config.yaml
n_layer: 21
n_head: 5
head_dim: 32
vocab_size: 2048
activation: "swiglu"
rope_fraction: 1.0
tie_embeddings: false
init_std_down: 0.0
grad_clip: 1.0
Each number is 50 + 10 x the weight over the matrix's rms, rounded and kept within 0 to 99. Layers, rows and columns count from 0.

# layer 13 MLP down (transposed), 640x160, rms 0.16, rows 115-144, columns 80-159
47 57 60 50 21 42 60 58 46 60 54 64 64 62 48 50 39 44 46 42 42 42 56 42 48 46 43 48 56 39 66 57 34 48 63 37 53 46 41 59 49 42 26 32 53 46 52 34 60 64 44 53 67 44 56 44 46 56 60 37 49 48 52 64 46 40 52 57 34 51 49 60 45 36 59 48 35 31 51 30
40 42 45 55 58 51 57 46 39 66 57 36 42 46 50 53 57 70 29 59 45 45 55 39 59 52 55 39 36 48 46 71 59 46 67 48 35 46 45 37 62 51 53 44 61 41 53 63 48 38 54 50 50 49 57 46 61 55 48 25 66 53 49 44 50 51 52 51 54 64 47 58 31 38 48 49 39 45 53 47
48 70 40 49 66 39 31 51 36 49 71 51 48 60 47 55 30 48 63 37 45 56 53 41 59 50 58 47 51 43 54 48 42 42 40 46 46 47 36 44 43 71 55 34 63 62 62 40 54 46 51 48 57 56 45 45 59 67 37 51 44 56 48 30 62 51 59 61 53 57 43 35 56 46 46 54 62 51 43 62
57 46 59 36 46 68 54 53 38 55 51 64 38 67 62 55 57 50 59 61 65 57 51 63 49 55 61 50 63 46 64 37 50 50 52 45 49 35 70 64 47 52 49 43 62 51 64 50 59 50 47 77 65 33 39 44 44 63 50 49 50 42 51 46 41 41 59 46 61 59 51 67 39 24 43 51 66 44 49 46
53 73 58 43 33 32 46 40 59 39 39 55 72 62 75 62 52 49 52 51 56 56 40 46 48 50 46 48 52 60 43 42 47 45 38 48 52 63 61 54 44 47 56 30 50 53 56 37 71 42 52 50 45 52 47 41 45 46 50 39 50 64 51 65 34 57 46 51 61 53 74 49 53 41 62 58 54 33 38 27
52 55 51 34 45 42 53 58 43 57 41 48 52 60 59 59 58 41 49 44 50 42 60 52 47 59 63 42 62 61 49 47 60 50 51 62 46 59 50 51 60 56 39 55 57 44 70 62 40 46 37 64 43 50 46 30 50 54 51 40 51 74 40 55 53 52 59 55 42 45 35 44 59 73 48 47 50 46 57 37
65 46 49 40 33 61 59 57 30 43 50 52 43 48 49 54 71 54 42 37 64 48 34 57 63 44 47 45 52 49 52 46 34 62 52 29 61 54 48 47 50 35 37 59 44 32 44 43 54 48 51 40 62 48 50 46 58 34 57 46 51 40 46 48 31 51 61 33 38 53 53 56 41 56 60 32 35 52 43 53
55 47 52 52 53 43 58 46 60 56 48 45 39 53 55 53 38 49 41 63 48 65 47 63 46 49 42 56 55 56 50 44 49 63 30 73 50 56 49 38 37 47 64 41 49 53 47 42 59 46 60 51 52 63 50 49 63 42 55 53 52 54 48 40 70 48 43 53 60 47 33 50 52 61 46 60 60 43 47 34
54 48 29 46 46 50 48 42 38 48 57 60 44 45 36 49 28 42 62 63 51 41 65 71 66 56 38 52 34 50 64 43 64 71 42 50 57 44 55 48 69 49 56 51 68 60 40 50 61 45 47 64 61 47 46 56 51 45 50 51 41 51 54 35 41 40 52 42 63 47 51 57 61 32 50 50 47 52 43 53
55 54 40 59 47 64 60 60 47 63 52 53 47 51 62 40 57 52 50 49 51 43 34 57 44 09 39 50 53 39 43 47 31 41 52 53 62 50 37 40 39 46 34 33 51 51 44 58 48 37 43 52 54 47 45 59 57 45 53 49 58 32 58 49 25 49 51 53 51 48 37 35 54 66 42 51 47 49 46 63
24 42 49 55 34 61 50 47 66 52 60 58 53 38 53 41 42 72 61 56 46 33 32 36 46 51 41 45 67 26 47 43 60 60 55 47 69 46 51 38 45 21 54 62 29 42 50 58 40 46 50 58 36 52 53 58 45 56 68 60 52 63 61 76 45 54 40 43 43 44 47 30 64 41 63 67 54 47 58 66
57 62 36 63 64 38 53 43 51 43 49 61 49 54 60 37 45 55 47 39 38 43 45 37 60 52 53 41 36 39 53 43 35 40 42 51 44 61 47 55 60 52 58 42 55 51 39 64 42 44 34 49 52 48 43 42 40 59 54 37 46 53 39 35 45 51 48 30 51 56 28 50 47 43 52 50 54 28 43 64
31 59 39 57 38 31 53 55 60 40 43 41 41 42 40 48 43 44 28 48 52 56 39 52 51 64 49 55 32 48 52 36 45 53 44 58 54 54 56 59 35 65 42 39 56 70 56 47 36 56 73 64 53 39 61 54 59 42 53 38 60 39 46 48 54 68 51 51 54 53 22 62 60 66 56 61 66 52 59 37
36 40 65 42 48 51 54 50 53 50 56 48 40 58 63 35 35 50 63 63 66 52 47 39 52 45 39 55 53 39 54 50 51 42 55 43 53 43 54 52 62 50 39 51 56 54 56 53 50 77 55 60 34 55 50 46 52 47 51 44 58 42 63 52 47 48 43 62 41 48 54 41 45 62 51 53 45 45 32 63
59 51 48 54 35 66 76 33 54 48 65 52 51 59 37 51 50 52 40 46 62 43 56 49 67 54 38 27 75 43 44 61 47 71 49 66 39 58 57 46 58 66 63 57 60 67 49 59 46 49 49 42 64 56 42 54 64 40 30 52 60 61 62 46 57 53 48 51 67 69 60 48 51 53 43 62 32 56 46 72
20 76 45 58 47 62 48 60 65 41 44 47 50 54 41 47 41 42 67 41 47 51 54 50 53 47 47 62 58 53 53 29 39 67 55 49 36 48 52 70 59 53 44 52 19 53 62 51 42 54 36 38 56 53 48 39 49 54 49 39 67 48 49 26 43 52 34 46 47 50 46 51 53 53 58 49 40 44 45 45
31 48 31 56 56 60 47 51 47 45 46 45 47 41 63 37 51 52 45 41 41 33 58 45 62 43 52 12 42 60 53 47 50 47 63 58 50 57 66 47 67 52 32 40 64 55 47 45 36 56 55 69 34 69 40 63 40 52 53 41 59 50 58 45 53 49 58 43 41 41 58 46 43 47 24 60 40 57 47 36
55 50 45 37 52 56 63 57 41 45 47 62 57 54 49 37 63 59 45 50 42 39 50 54 30 42 43 52 48 41 51 49 57 44 54 44 41 67 38 46 56 48 48 51 52 41 55 54 51 45 45 54 50 51 43 34 56 47 66 53 40 46 57 46 32 62 43 54 43 64 58 62 49 44 50 56 55 56 28 52
47 56 45 46 34 51 58 61 43 41 51 53 55 68 48 44 46 57 72 50 53 49 58 52 56 57 39 51 34 43 62 55 58 39 52 48 49 54 48 47 48 69 43 50 44 50 45 48 60 46 42 41 52 35 43 33 36 54 59 48 46 31 50 30 41 46 58 61 44 48 43 68 46 41 51 60 39 60 44 54
52 43 42 55 54 47 40 72 55 56 54 34 45 54 49 57 56 64 54 57 52 61 43 50 61 54 46 44 47 71 56 57 30 45 47 48 41 45 28 65 67 66 26 70 62 59 50 38 44 47 44 39 66 57 50 53 50 56 51 42 70 46 55 50 64 69 48 68 58 43 59 23 48 45 57 36 63 64 60 41
59 58 63 42 64 66 38 53 45 55 24 62 54 54 42 60 50 53 54 43 48 38 55 49 43 46 45 56 40 59 51 39 41 56 65 43 44 59 48 38 52 61 37 52 59 45 57 65 47 44 52 31 53 42 34 46 56 43 39 48 50 52 64 44 48 58 41 42 45 55 60 55 43 40 55 32 55 58 56 71
24 38 56 65 64 32 35 58 46 48 44 37 50 41 59 63 62 58 42 50 48 44 57 51 50 55 65 42 51 55 44 49 51 72 58 61 50 57 69 66 28 41 59 41 33 42 58 60 58 65 38 39 64 63 56 40 61 52 69 47 48 47 45 56 53 60 44 51 51 46 41 53 36 47 60 50 40 66 43 54
45 39 58 59 40 53 60 51 47 35 49 48 56 57 75 43 49 33 31 44 75 54 29 47 50 46 60 60 54 56 58 50 43 39 36 33 46 69 54 72 52 43 65 33 50 30 57 50 44 52 64 44 29 39 45 58 70 57 43 38 56 49 38 33 60 57 43 41 50 71 40 31 66 54 47 50 42 50 42 50
48 45 54 41 63 43 31 39 45 40 40 41 27 55 68 79 58 53 36 38 37 35 64 40 64 42 44 48 51 32 51 50 42 50 63 48 37 46 40 47 34 60 68 48 63 61 43 49 72 35 49 60 62 67 58 33 52 48 52 57 54 50 49 46 45 56 60 39 64 60 59 64 58 60 55 45 54 71 55 46
45 54 44 50 68 41 64 59 60 37 74 49 53 43 31 39 55 61 53 43 44 55 46 63 62 63 68 40 49 54 31 67 45 35 38 46 33 60 54 71 56 47 58 47 48 38 57 50 66 56 34 68 54 63 43 39 47 49 65 56 77 55 59 54 52 53 45 48 58 45 74 49 49 48 36 54 56 44 37 52
59 57 49 59 45 44 58 45 48 65 56 57 50 44 68 54 49 38 50 55 61 58 68 52 48 40 49 55 42 55 52 49 50 54 48 45 54 33 78 32 62 26 49 57 41 43 44 55 45 51 49 48 47 47 32 45 50 67 53 61 50 33 52 56 55 52 51 69 50 35 28 42 46 45 41 46 44 50 45 30
38 46 62 43 58 26 42 48 48 45 42 60 45 64 50 57 35 48 66 45 44 49 50 41 38 44 40 67 25 59 56 37 59 49 59 50 44 66 38 38 64 36 48 40 53 38 43 59 56 57 45 47 50 55 55 63 52 58 41 40 45 53 64 42 51 36 61 58 44 75 41 39 33 52 29 38 47 47 63 34
57 64 55 46 52 41 38 47 34 62 62 39 46 37 51 53 42 68 51 58 48 52 53 56 46 27 49 63 48 46 50 40 52 52 49 55 49 42 47 50 64 55 47 71 58 52 58 54 51 36 51 48 49 53 52 63 55 54 42 46 58 54 63 25 52 42 49 42 54 43 41 34 54 49 51 41 42 53 52 46
50 56 46 32 58 38 52 47 43 48 42 44 47 53 50 46 59 44 61 61 52 31 46 47 57 46 61 50 54 51 42 46 41 66 61 62 38 55 43 66 59 53 42 44 51 52 57 43 57 53 52 58 55 61 57 40 59 33 51 54 45 39 38 66 48 57 48 51 44 55 64 61 47 36 50 68 54 43 45 51
49 58 63 54 55 45 50 63 68 43 56 54 52 43 34 59 47 60 49 50 42 39 50 61 62 52 63 56 68 62 36 62 58 39 53 43 53 56 51 31 33 42 46 58 56 49 55 53 56 50 45 38 45 66 52 22 17 57 39 56 40 57 69 45 58 46 49 60 46 40 46 51 49 62 62 60 53 44 46 77
# layer 13 MLP gate, 640x160, rms 0.165, rows 116-144, columns 80-159
38 41 41 56 53 50 54 43 38 66 66 56 43 69 45 52 39 59 54 46 53 52 37 47 55 40 56 60 45 49 53 55 42 50 44 37 58 35 55 42 54 40 39 41 61 35 35 50 50 41 57 45 61 39 52 57 32 59 41 43 51 52 49 43 50 61 54 54 36 53 40 59 40 57 70 36 56 38 60 43
42 45 68 59 41 43 56 39 52 40 36 59 44 53 43 50 58 62 56 52 37 45 70 35 45 46 57 41 31 54 44 42 55 52 64 39 56 47 43 34 54 52 44 27 62 47 65 62 39 29 35 53 50 61 46 38 45 38 47 67 57 38 36 49 54 68 53 50 58 45 40 50 25 56 45 48 39 50 45 49
47 60 59 50 56 47 59 57 54 38 56 55 46 70 60 56 51 45 55 72 55 45 50 48 52 66 28 55 84 47 50 38 49 49 61 53 51 41 51 62 33 50 50 40 65 52 48 72 59 35 51 73 44 49 50 58 54 49 43 68 45 60 50 37 41 37 30 57 51 47 33 51 51 55 48 60 59 60 56 58
52 68 57 43 65 55 54 52 58 62 44 41 47 59 50 51 62 37 51 43 40 53 55 50 63 58 59 60 58 50 45 46 64 47 61 64 62 39 32 51 68 54 62 47 42 48 58 41 24 50 83 40 41 47 43 48 39 50 44 54 52 72 35 55 51 62 46 57 41 49 43 51 59 53 47 47 51 37 47 52
26 50 53 54 60 50 64 57 58 35 47 68 46 54 34 39 36 61 65 49 35 57 38 57 45 60 48 69 44 51 37 54 49 73 50 41 52 58 44 48 56 43 29 66 53 42 42 43 49 44 54 60 64 62 40 50 25 63 31 47 51 50 49 62 44 32 62 41 36 48 43 54 42 54 59 39 51 70 36 55
42 30 63 43 56 63 46 55 59 61 59 43 56 40 45 65 39 37 39 57 40 54 55 52 44 55 52 18 63 48 42 54 46 48 44 64 42 44 43 53 50 49 52 59 47 44 64 49 38 53 45 33 55 48 41 50 62 38 51 60 48 34 64 39 61 48 57 60 56 60 52 41 44 57 49 47 54 70 44 50
48 63 42 47 49 42 37 51 53 44 46 60 53 50 54 50 42 58 52 47 66 64 62 42 56 55 45 51 50 53 54 67 37 46 54 55 60 56 56 42 56 46 46 55 42 50 53 48 47 55 57 52 36 50 58 54 41 46 59 52 39 44 45 43 54 36 53 42 50 36 57 46 49 47 43 51 51 50 33 41
63 49 63 52 43 40 44 58 54 47 45 64 59 39 40 45 49 50 59 61 34 59 48 43 46 52 51 50 39 67 45 50 45 71 50 61 30 54 48 51 32 69 42 35 47 39 59 46 63 58 46 54 45 31 79 56 36 36 28 52 54 56 69 58 62 50 72 40 52 62 66 41 51 27 73 53 37 64 63 44
43 50 48 54 56 62 46 75 57 58 36 48 51 62 48 56 57 63 48 34 43 53 43 61 43 46 52 46 63 38 43 54 46 46 57 52 36 38 68 61 54 70 51 37 54 47 58 52 47 51 60 35 64 35 48 56 55 53 33 53 37 48 57 58 49 59 50 55 46 46 42 49 58 55 41 49 36 67 55 77
47 50 28 54 64 40 47 46 66 65 49 41 37 74 53 64 50 52 51 32 52 35 60 33 52 39 45 53 42 65 37 39 52 59 40 55 51 48 29 45 51 72 44 40 50 49 64 52 45 46 37 59 60 63 46 51 56 54 45 48 51 59 42 51 44 36 54 59 38 49 51 50 48 42 34 41 53 46 64 66
40 43 56 50 49 47 45 30 39 58 54 43 48 50 41 55 56 47 57 62 46 49 51 59 40 64 44 67 30 51 64 58 52 45 38 67 48 35 72 55 37 42 45 57 48 55 51 53 41 52 54 49 48 49 45 33 42 46 47 46 45 37 41 60 54 42 51 32 62 58 36 55 37 35 36 66 55 63 40 49
45 49 44 52 55 53 43 41 37 50 58 29 59 65 62 58 39 24 46 56 57 45 68 41 43 61 60 58 61 46 35 53 52 33 71 53 43 49 54 51 59 49 50 54 59 73 34 28 56 47 29 46 48 47 59 36 12 56 37 42 70 58 59 35 52 70 54 60 51 39 52 47 43 54 32 37 46 50 37 65
37 68 59 52 56 65 38 42 31 50 44 45 39 50 55 50 49 56 36 58 42 44 62 50 45 57 50 48 50 62 60 51 49 69 29 44 46 38 54 43 54 36 48 55 50 57 59 42 46 47 53 41 52 57 40 45 44 58 48 41 72 53 54 33 53 47 43 55 47 79 42 43 49 39 57 53 48 43 47 63
44 47 61 48 63 49 61 47 53 75 57 56 62 48 49 62 44 50 59 55 50 46 59 37 51 48 71 58 68 35 48 57 69 80 38 35 46 61 53 54 59 47 66 59 56 55 43 56 50 60 50 54 57 46 44 62 74 61 55 66 43 71 43 60 43 29 52 36 82 57 50 42 54 57 42 74 51 22 65 47
32 53 50 51 58 48 35 59 58 40 44 36 62 47 59 49 62 52 61 67 49 53 58 53 49 61 48 40 55 52 41 40 55 80 55 41 33 45 51 59 57 45 49 46 36 52 36 59 38 42 31 44 56 64 36 56 53 39 56 55 48 46 49 45 50 48 64 50 52 58 28 59 63 53 42 52 35 60 44 37
58 65 57 59 49 64 76 43 42 38 38 42 47 57 28 40 38 60 44 69 57 47 49 41 62 50 69 48 61 62 35 46 67 27 53 41 54 59 39 62 62 62 44 61 50 59 56 40 46 30 42 58 48 39 43 40 35 55 47 61 33 54 32 56 38 51 65 38 48 48 39 64 39 62 44 39 47 45 45 36
52 51 48 30 40 53 52 62 55 50 48 49 60 43 44 55 53 61 44 56 54 42 49 61 50 47 62 46 69 50 44 62 55 56 58 52 45 58 46 55 56 40 54 50 54 42 61 51 52 50 50 40 49 64 39 44 48 44 48 56 59 41 56 50 48 47 65 52 46 53 52 60 58 45 53 56 50 51 48 48
53 44 45 42 46 53 49 40 58 54 64 53 50 47 50 52 45 64 57 44 56 46 48 45 41 46 47 38 39 55 49 34 42 52 71 60 57 44 59 54 54 45 54 42 49 48 60 57 54 38 55 47 56 48 72 42 54 55 50 49 58 67 63 55 58 43 37 33 42 47 49 49 44 71 51 54 54 38 50 41
39 43 51 59 29 34 41 54 80 41 67 50 49 54 41 48 51 69 63 51 57 58 39 50 57 52 29 35 71 43 45 33 57 34 53 54 37 44 35 59 37 51 45 59 43 45 58 50 38 64 48 45 77 58 51 54 54 49 60 71 32 32 49 30 46 56 62 42 60 58 56 34 37 63 55 39 24 32 54 59
58 67 35 44 57 43 54 58 42 29 49 33 60 65 52 60 44 59 54 37 42 46 55 64 45 45 26 59 47 45 45 36 50 58 45 55 53 68 58 60 54 47 55 60 70 54 48 47 57 44 72 42 43 43 60 55 57 50 50 43 49 46 44 56 44 50 49 53 51 55 47 50 29 63 56 46 50 59 56 52
60 49 35 62 49 32 49 50 47 40 57 78 48 74 42 48 51 60 49 45 54 34 60 46 44 57 20 23 41 54 61 41 70 49 55 54 49 44 70 48 63 42 51 36 50 46 74 50 50 68 53 38 51 61 55 54 54 46 60 54 57 41 59 25 54 57 53 53 57 54 60 67 62 57 40 42 49 69 68 28
45 41 34 50 50 56 57 63 66 41 61 55 53 56 60 64 24 51 85 50 49 47 61 33 47 52 68 58 55 51 48 43 59 42 51 43 68 56 42 43 48 41 52 48 25 41 51 41 61 49 63 39 50 56 62 53 59 39 69 51 45 38 47 58 40 30 39 58 42 71 66 54 57 52 49 58 46 65 49 52
52 58 47 38 51 55 42 47 52 61 63 37 40 47 55 54 59 46 63 55 37 31 42 45 63 53 54 58 53 53 40 48 31 61 52 48 47 51 53 54 51 45 48 38 56 39 32 47 40 57 56 41 48 48 33 68 43 37 46 50 44 38 56 23 49 57 60 54 53 54 62 45 39 49 55 58 53 44 53 21
66 61 62 40 34 58 54 29 62 48 59 35 50 58 47 63 32 54 38 36 56 40 40 55 35 51 59 74 48 55 33 44 57 58 73 46 39 21 49 38 71 33 47 63 49 50 55 48 67 43 33 30 50 57 42 42 42 37 42 48 26 67 62 49 54 52 70 38 36 17 54 40 53 53 41 36 61 41 46 66
48 53 31 47 45 77 40 52 50 63 45 58 62 46 47 58 57 51 41 37 49 43 75 57 69 54 39 54 52 52 53 32 48 41 51 55 40 42 65 52 46 35 45 68 58 38 39 64 39 58 47 35 53 48 57 46 67 43 46 58 41 40 45 36 53 58 45 50 45 48 51 38 62 44 53 44 40 49 44 54
51 68 57 53 28 56 42 48 48 61 37 72 52 54 63 67 37 76 64 47 56 60 71 53 44 63 39 60 43 44 37 46 62 49 64 66 48 44 52 46 48 52 51 46 62 26 40 54 57 36 53 46 43 49 43 43 43 47 47 41 63 49 65 52 46 65 51 40 59 34 53 47 42 44 52 59 39 45 59 51
48 49 52 56 50 58 50 55 53 44 40 66 46 62 57 47 63 46 45 53 62 36 51 41 60 48 45 44 54 47 63 54 38 61 67 50 58 20 44 45 52 40 55 50 55 62 39 65 68 47 59 51 49 54 61 62 49 60 48 33 43 64 49 64 67 38 55 40 60 46 56 44 32 49 53 53 46 39 40 41
49 51 52 51 50 74 59 41 47 57 53 48 60 49 44 52 59 33 70 46 56 47 41 43 52 38 56 39 56 48 42 50 43 63 60 44 46 49 54 53 53 43 60 58 48 57 46 47 40 63 60 29 60 55 43 38 50 45 49 55 33 60 56 69 41 47 57 52 52 55 56 50 56 54 57 44 57 54 45 50
55 55 51 53 62 60 48 78 50 46 41 50 45 54 48 43 28 73 69 64 28 45 44 62 45 56 49 52 41 50 19 77 42 48 46 59 68 46 60 64 36 45 44 35 52 27 47 44 51 54 47 52 58 55 44 50 42 54 41 41 58 53 48 36 42 54 48 45 46 43 24 77 52 60 47 46 57 56 58 60
# layer 13 MLP up, 640x160, rms 0.166, rows 116-144, columns 80-159
55 67 54 40 49 59 37 55 57 51 38 46 43 62 60 48 50 64 54 37 51 44 36 59 54 53 34 39 57 55 46 64 45 47 57 47 37 47 71 66 42 37 54 49 55 39 52 49 49 53 35 57 48 37 41 43 25 57 43 59 32 51 49 45 68 38 42 43 35 55 65 40 63 62 63 57 63 69 48 52
60 47 58 56 59 61 52 48 55 71 49 16 54 51 42 47 41 21 28 50 51 47 43 51 40 46 54 62 51 43 67 51 48 40 61 50 47 46 52 49 57 63 43 48 41 59 40 27 70 50 36 62 33 72 42 46 57 57 66 50 57 36 54 46 55 55 42 50 64 45 50 51 46 44 33 33 49 47 67 51
46 55 75 54 49 31 48 41 56 48 53 50 49 47 50 62 56 35 36 40 47 45 48 54 51 61 47 60 66 54 38 51 49 57 56 73 43 49 37 53 47 59 58 48 52 49 59 68 53 40 52 51 24 57 34 54 48 45 45 50 62 62 63 53 39 52 55 44 35 56 49 36 39 69 55 47 41 58 45 59
52 58 48 45 35 50 46 49 51 40 38 48 55 69 46 43 57 55 67 47 28 48 33 50 48 56 59 35 44 67 50 59 55 45 30 36 55 49 68 74 42 46 35 26 43 41 69 57 50 30 50 63 40 83 64 35 39 56 45 48 42 48 46 51 45 33 43 57 53 65 61 36 53 49 43 50 55 25 51 42
57 54 54 45 56 52 45 65 44 52 58 35 64 46 46 57 49 56 31 73 62 58 55 58 29 53 61 34 39 47 58 71 65 52 39 47 51 50 49 48 42 48 25 40 60 39 61 61 53 56 51 44 73 41 52 72 52 30 53 46 71 52 50 51 52 41 56 47 32 57 41 55 40 69 37 63 45 50 49 48
53 48 46 38 41 53 53 48 61 48 44 45 44 48 45 38 52 45 36 59 37 55 42 34 40 47 46 28 57 43 47 46 56 64 47 36 57 57 52 56 40 47 50 54 47 49 43 45 44 55 67 53 56 47 40 57 43 59 44 37 53 42 59 48 62 37 78 52 55 46 41 38 46 45 34 47 51 61 49 47
54 59 31 47 49 56 52 51 49 60 45 49 60 47 36 53 63 41 53 55 36 50 28 44 67 54 45 55 63 41 51 43 52 52 50 26 43 42 60 66 63 63 50 39 48 44 46 44 48 52 67 58 74 44 38 46 40 51 44 52 34 41 67 54 45 50 44 56 53 50 66 64 53 54 52 57 36 61 53 43
52 53 47 32 50 46 55 31 57 30 61 70 46 31 55 46 48 41 57 48 31 59 69 52 57 43 56 45 56 56 51 54 42 55 65 29 56 53 59 54 44 26 53 36 38 69 49 42 52 50 52 65 40 53 55 69 45 56 52 35 54 49 58 38 51 56 52 36 42 39 53 57 31 41 64 47 52 55 52 42
51 57 58 74 43 54 40 67 55 52 32 53 56 58 54 50 46 44 39 50 63 44 53 51 47 51 47 48 63 48 44 46 47 49 60 60 37 45 63 43 54 50 39 52 41 56 61 43 69 60 48 50 69 44 47 52 56 51 48 46 48 45 55 65 63 61 51 72 55 58 45 45 57 44 39 52 31 63 48 73
50 52 33 67 43 56 48 45 55 52 53 52 52 54 43 29 44 42 44 55 59 56 60 45 56 65 61 42 54 72 42 63 47 48 53 52 46 83 48 43 32 25 44 34 37 65 51 51 31 40 52 53 39 52 53 50 51 56 58 50 66 58 59 41 40 46 51 38 51 53 48 66 61 49 65 36 53 40 55 50
45 58 62 65 53 43 65 59 59 33 40 49 59 36 58 49 48 68 62 61 36 48 51 45 46 46 58 47 45 37 45 73 51 43 55 61 43 34 60 29 37 43 46 49 54 40 40 39 48 60 40 51 55 52 30 45 42 44 59 39 60 49 59 37 43 51 39 54 43 52 33 58 50 30 49 53 55 45 53 39
51 29 51 66 55 39 55 45 34 63 46 59 33 48 33 77 56 57 55 63 65 57 67 46 44 41 48 54 42 44 54 41 52 48 45 58 49 51 42 59 37 57 52 53 41 46 42 47 51 48 40 47 63 51 55 53 49 58 49 55 59 47 57 69 40 34 58 40 50 50 45 37 64 30 47 42 51 71 40 44
73 60 42 42 65 25 52 69 47 51 50 45 69 34 38 38 62 54 66 45 58 60 44 42 58 45 41 47 48 59 60 57 46 49 60 53 54 48 43 46 51 80 31 59 44 49 47 32 65 40 46 68 38 60 42 64 52 51 47 65 47 43 52 50 42 50 49 41 60 46 58 51 49 38 45 53 49 42 47 37
50 69 58 58 55 59 46 62 59 45 62 55 44 56 60 55 45 45 55 38 51 46 38 65 55 48 59 53 58 53 36 47 47 45 54 52 54 42 58 36 55 45 46 45 59 62 55 44 51 53 33 43 09 39 65 57 50 47 72 42 29 34 50 66 55 55 49 27 48 45 62 62 67 66 59 45 41 54 52 64
49 41 45 41 32 53 44 57 52 40 46 59 32 52 48 37 56 57 34 41 58 64 52 38 72 45 53 39 49 55 58 62 62 50 49 49 64 56 39 40 33 59 65 32 50 45 51 50 53 47 54 60 54 59 51 54 55 46 56 42 61 39 48 65 56 50 47 44 42 48 62 37 30 35 51 44 43 47 54 49
39 42 60 56 54 55 73 68 43 47 43 51 35 61 62 57 41 61 32 50 57 42 51 42 41 54 55 39 50 53 41 51 50 50 62 45 30 40 61 70 49 56 32 25 49 45 47 68 44 32 60 50 29 65 37 58 66 40 55 49 47 50 58 45 51 68 31 49 32 46 46 48 59 45 52 56 62 49 50 59
48 53 50 42 51 54 47 51 58 42 51 48 27 41 45 58 33 41 48 68 48 41 43 54 55 68 46 53 51 50 71 45 47 53 58 32 74 57 38 44 41 44 58 65 41 54 56 44 40 61 45 45 60 44 50 62 59 46 33 51 61 52 32 40 55 59 55 53 40 44 46 43 46 54 44 64 44 49 48 41
44 54 63 47 42 45 48 39 70 47 46 45 62 35 66 41 47 53 51 58 54 34 50 54 57 46 45 44 38 64 49 63 62 55 53 60 58 48 45 35 61 44 50 59 38 54 59 64 48 45 35 59 54 59 71 47 48 56 42 49 57 51 65 38 45 62 50 43 48 51 58 64 54 44 45 57 43 30 54 49
52 32 64 49 56 46 49 58 66 64 50 62 37 52 40 58 47 74 50 43 67 72 67 53 55 54 52 56 49 51 62 68 44 36 50 51 60 42 62 56 55 37 58 52 56 34 64 53 45 59 43 40 65 50 25 33 49 58 56 42 52 48 15 58 63 56 42 62 49 61 45 46 84 74 60 47 67 66 57 31
59 42 51 53 51 55 43 39 48 41 70 24 45 50 45 51 48 51 47 45 52 39 44 50 44 57 55 57 57 37 63 64 50 66 37 47 47 58 66 39 45 46 48 39 53 54 45 55 44 53 45 48 58 68 60 55 41 34 47 43 33 50 50 36 44 58 62 62 65 49 41 55 52 50 62 51 41 52 47 41
62 40 68 46 67 32 56 56 39 48 51 49 72 45 52 55 61 43 48 64 55 50 60 57 31 62 67 47 58 46 68 46 47 59 68 41 62 48 54 59 45 70 52 36 34 34 59 45 66 52 44 42 41 44 62 55 58 63 52 46 50 70 51 44 34 53 65 52 31 46 54 49 45 35 48 61 41 61 32 54
41 67 57 61 39 45 50 56 42 65 21 42 52 51 51 55 56 48 38 52 44 49 45 60 48 57 54 28 52 42 65 34 48 52 51 56 53 46 50 51 31 53 52 31 64 26 29 56 31 45 57 65 69 49 57 56 53 62 58 44 47 52 46 75 50 48 57 55 49 31 33 63 47 52 52 52 31 63 43 39
38 42 61 57 36 55 29 56 49 66 38 47 66 45 52 52 42 66 59 45 54 46 62 56 50 52 37 42 46 41 65 43 60 43 54 68 64 36 61 36 51 64 51 58 66 45 53 46 58 41 56 23 50 47 48 40 31 53 64 45 70 43 41 39 50 37 49 56 39 48 39 46 56 51 51 45 51 61 45 47
54 38 27 56 48 46 60 51 59 42 66 56 50 45 28 58 54 49 38 36 46 37 44 60 37 43 62 58 38 47 54 42 64 58 40 54 38 46 59 65 53 39 55 47 53 49 50 50 60 46 44 38 53 50 57 80 55 47 41 68 66 70 58 50 47 44 52 59 64 31 59 51 73 46 49 46 74 52 48 60
41 43 70 53 60 48 49 57 65 42 53 38 39 51 52 52 47 38 60 60 52 60 37 56 53 36 39 50 61 41 38 48 42 44 42 37 67 44 55 55 44 51 69 44 52 47 50 49 63 38 44 52 48 58 53 59 31 58 47 34 65 63 32 55 47 63 55 43 37 57 65 50 51 58 41 58 55 40 54 54
52 49 72 75 51 46 53 37 62 54 49 67 61 58 45 49 54 51 44 44 68 57 28 35 45 30 49 49 45 44 28 48 45 46 62 62 46 34 51 48 41 67 58 54 36 66 40 49 51 49 45 48 66 56 60 49 51 54 52 50 45 41 50 47 57 45 48 40 63 54 53 47 48 65 53 37 58 54 61 43
43 66 50 40 51 49 38 54 50 43 38 67 56 63 47 43 66 39 55 50 59 47 71 37 61 44 52 49 47 45 32 57 53 59 58 41 38 50 54 49 46 40 65 41 45 63 60 56 55 51 56 58 49 45 61 51 41 47 49 46 36 65 76 41 51 39 62 43 59 45 55 52 48 48 64 68 55 37 29 47
55 54 55 30 51 60 49 40 55 59 54 49 43 62 65 42 53 35 52 49 45 53 41 45 39 53 64 39 53 55 51 46 59 69 45 39 38 55 65 41 53 46 44 45 37 49 53 35 48 48 55 53 71 45 43 33 44 37 48 44 49 44 34 66 43 48 51 66 40 69 55 51 47 53 52 49 44 40 49 58
64 61 41 32 43 46 47 40 33 51 56 45 41 44 43 43 72 44 37 55 57 65 51 45 57 52 68 44 51 45 41 44 46 51 60 35 55 63 50 57 51 56 44 56 47 39 45 62 43 44 59 45 42 57 43 48 55 47 66 51 54 59 45 58 39 52 49 50 38 46 63 45 44 55 88 54 60 63 53 50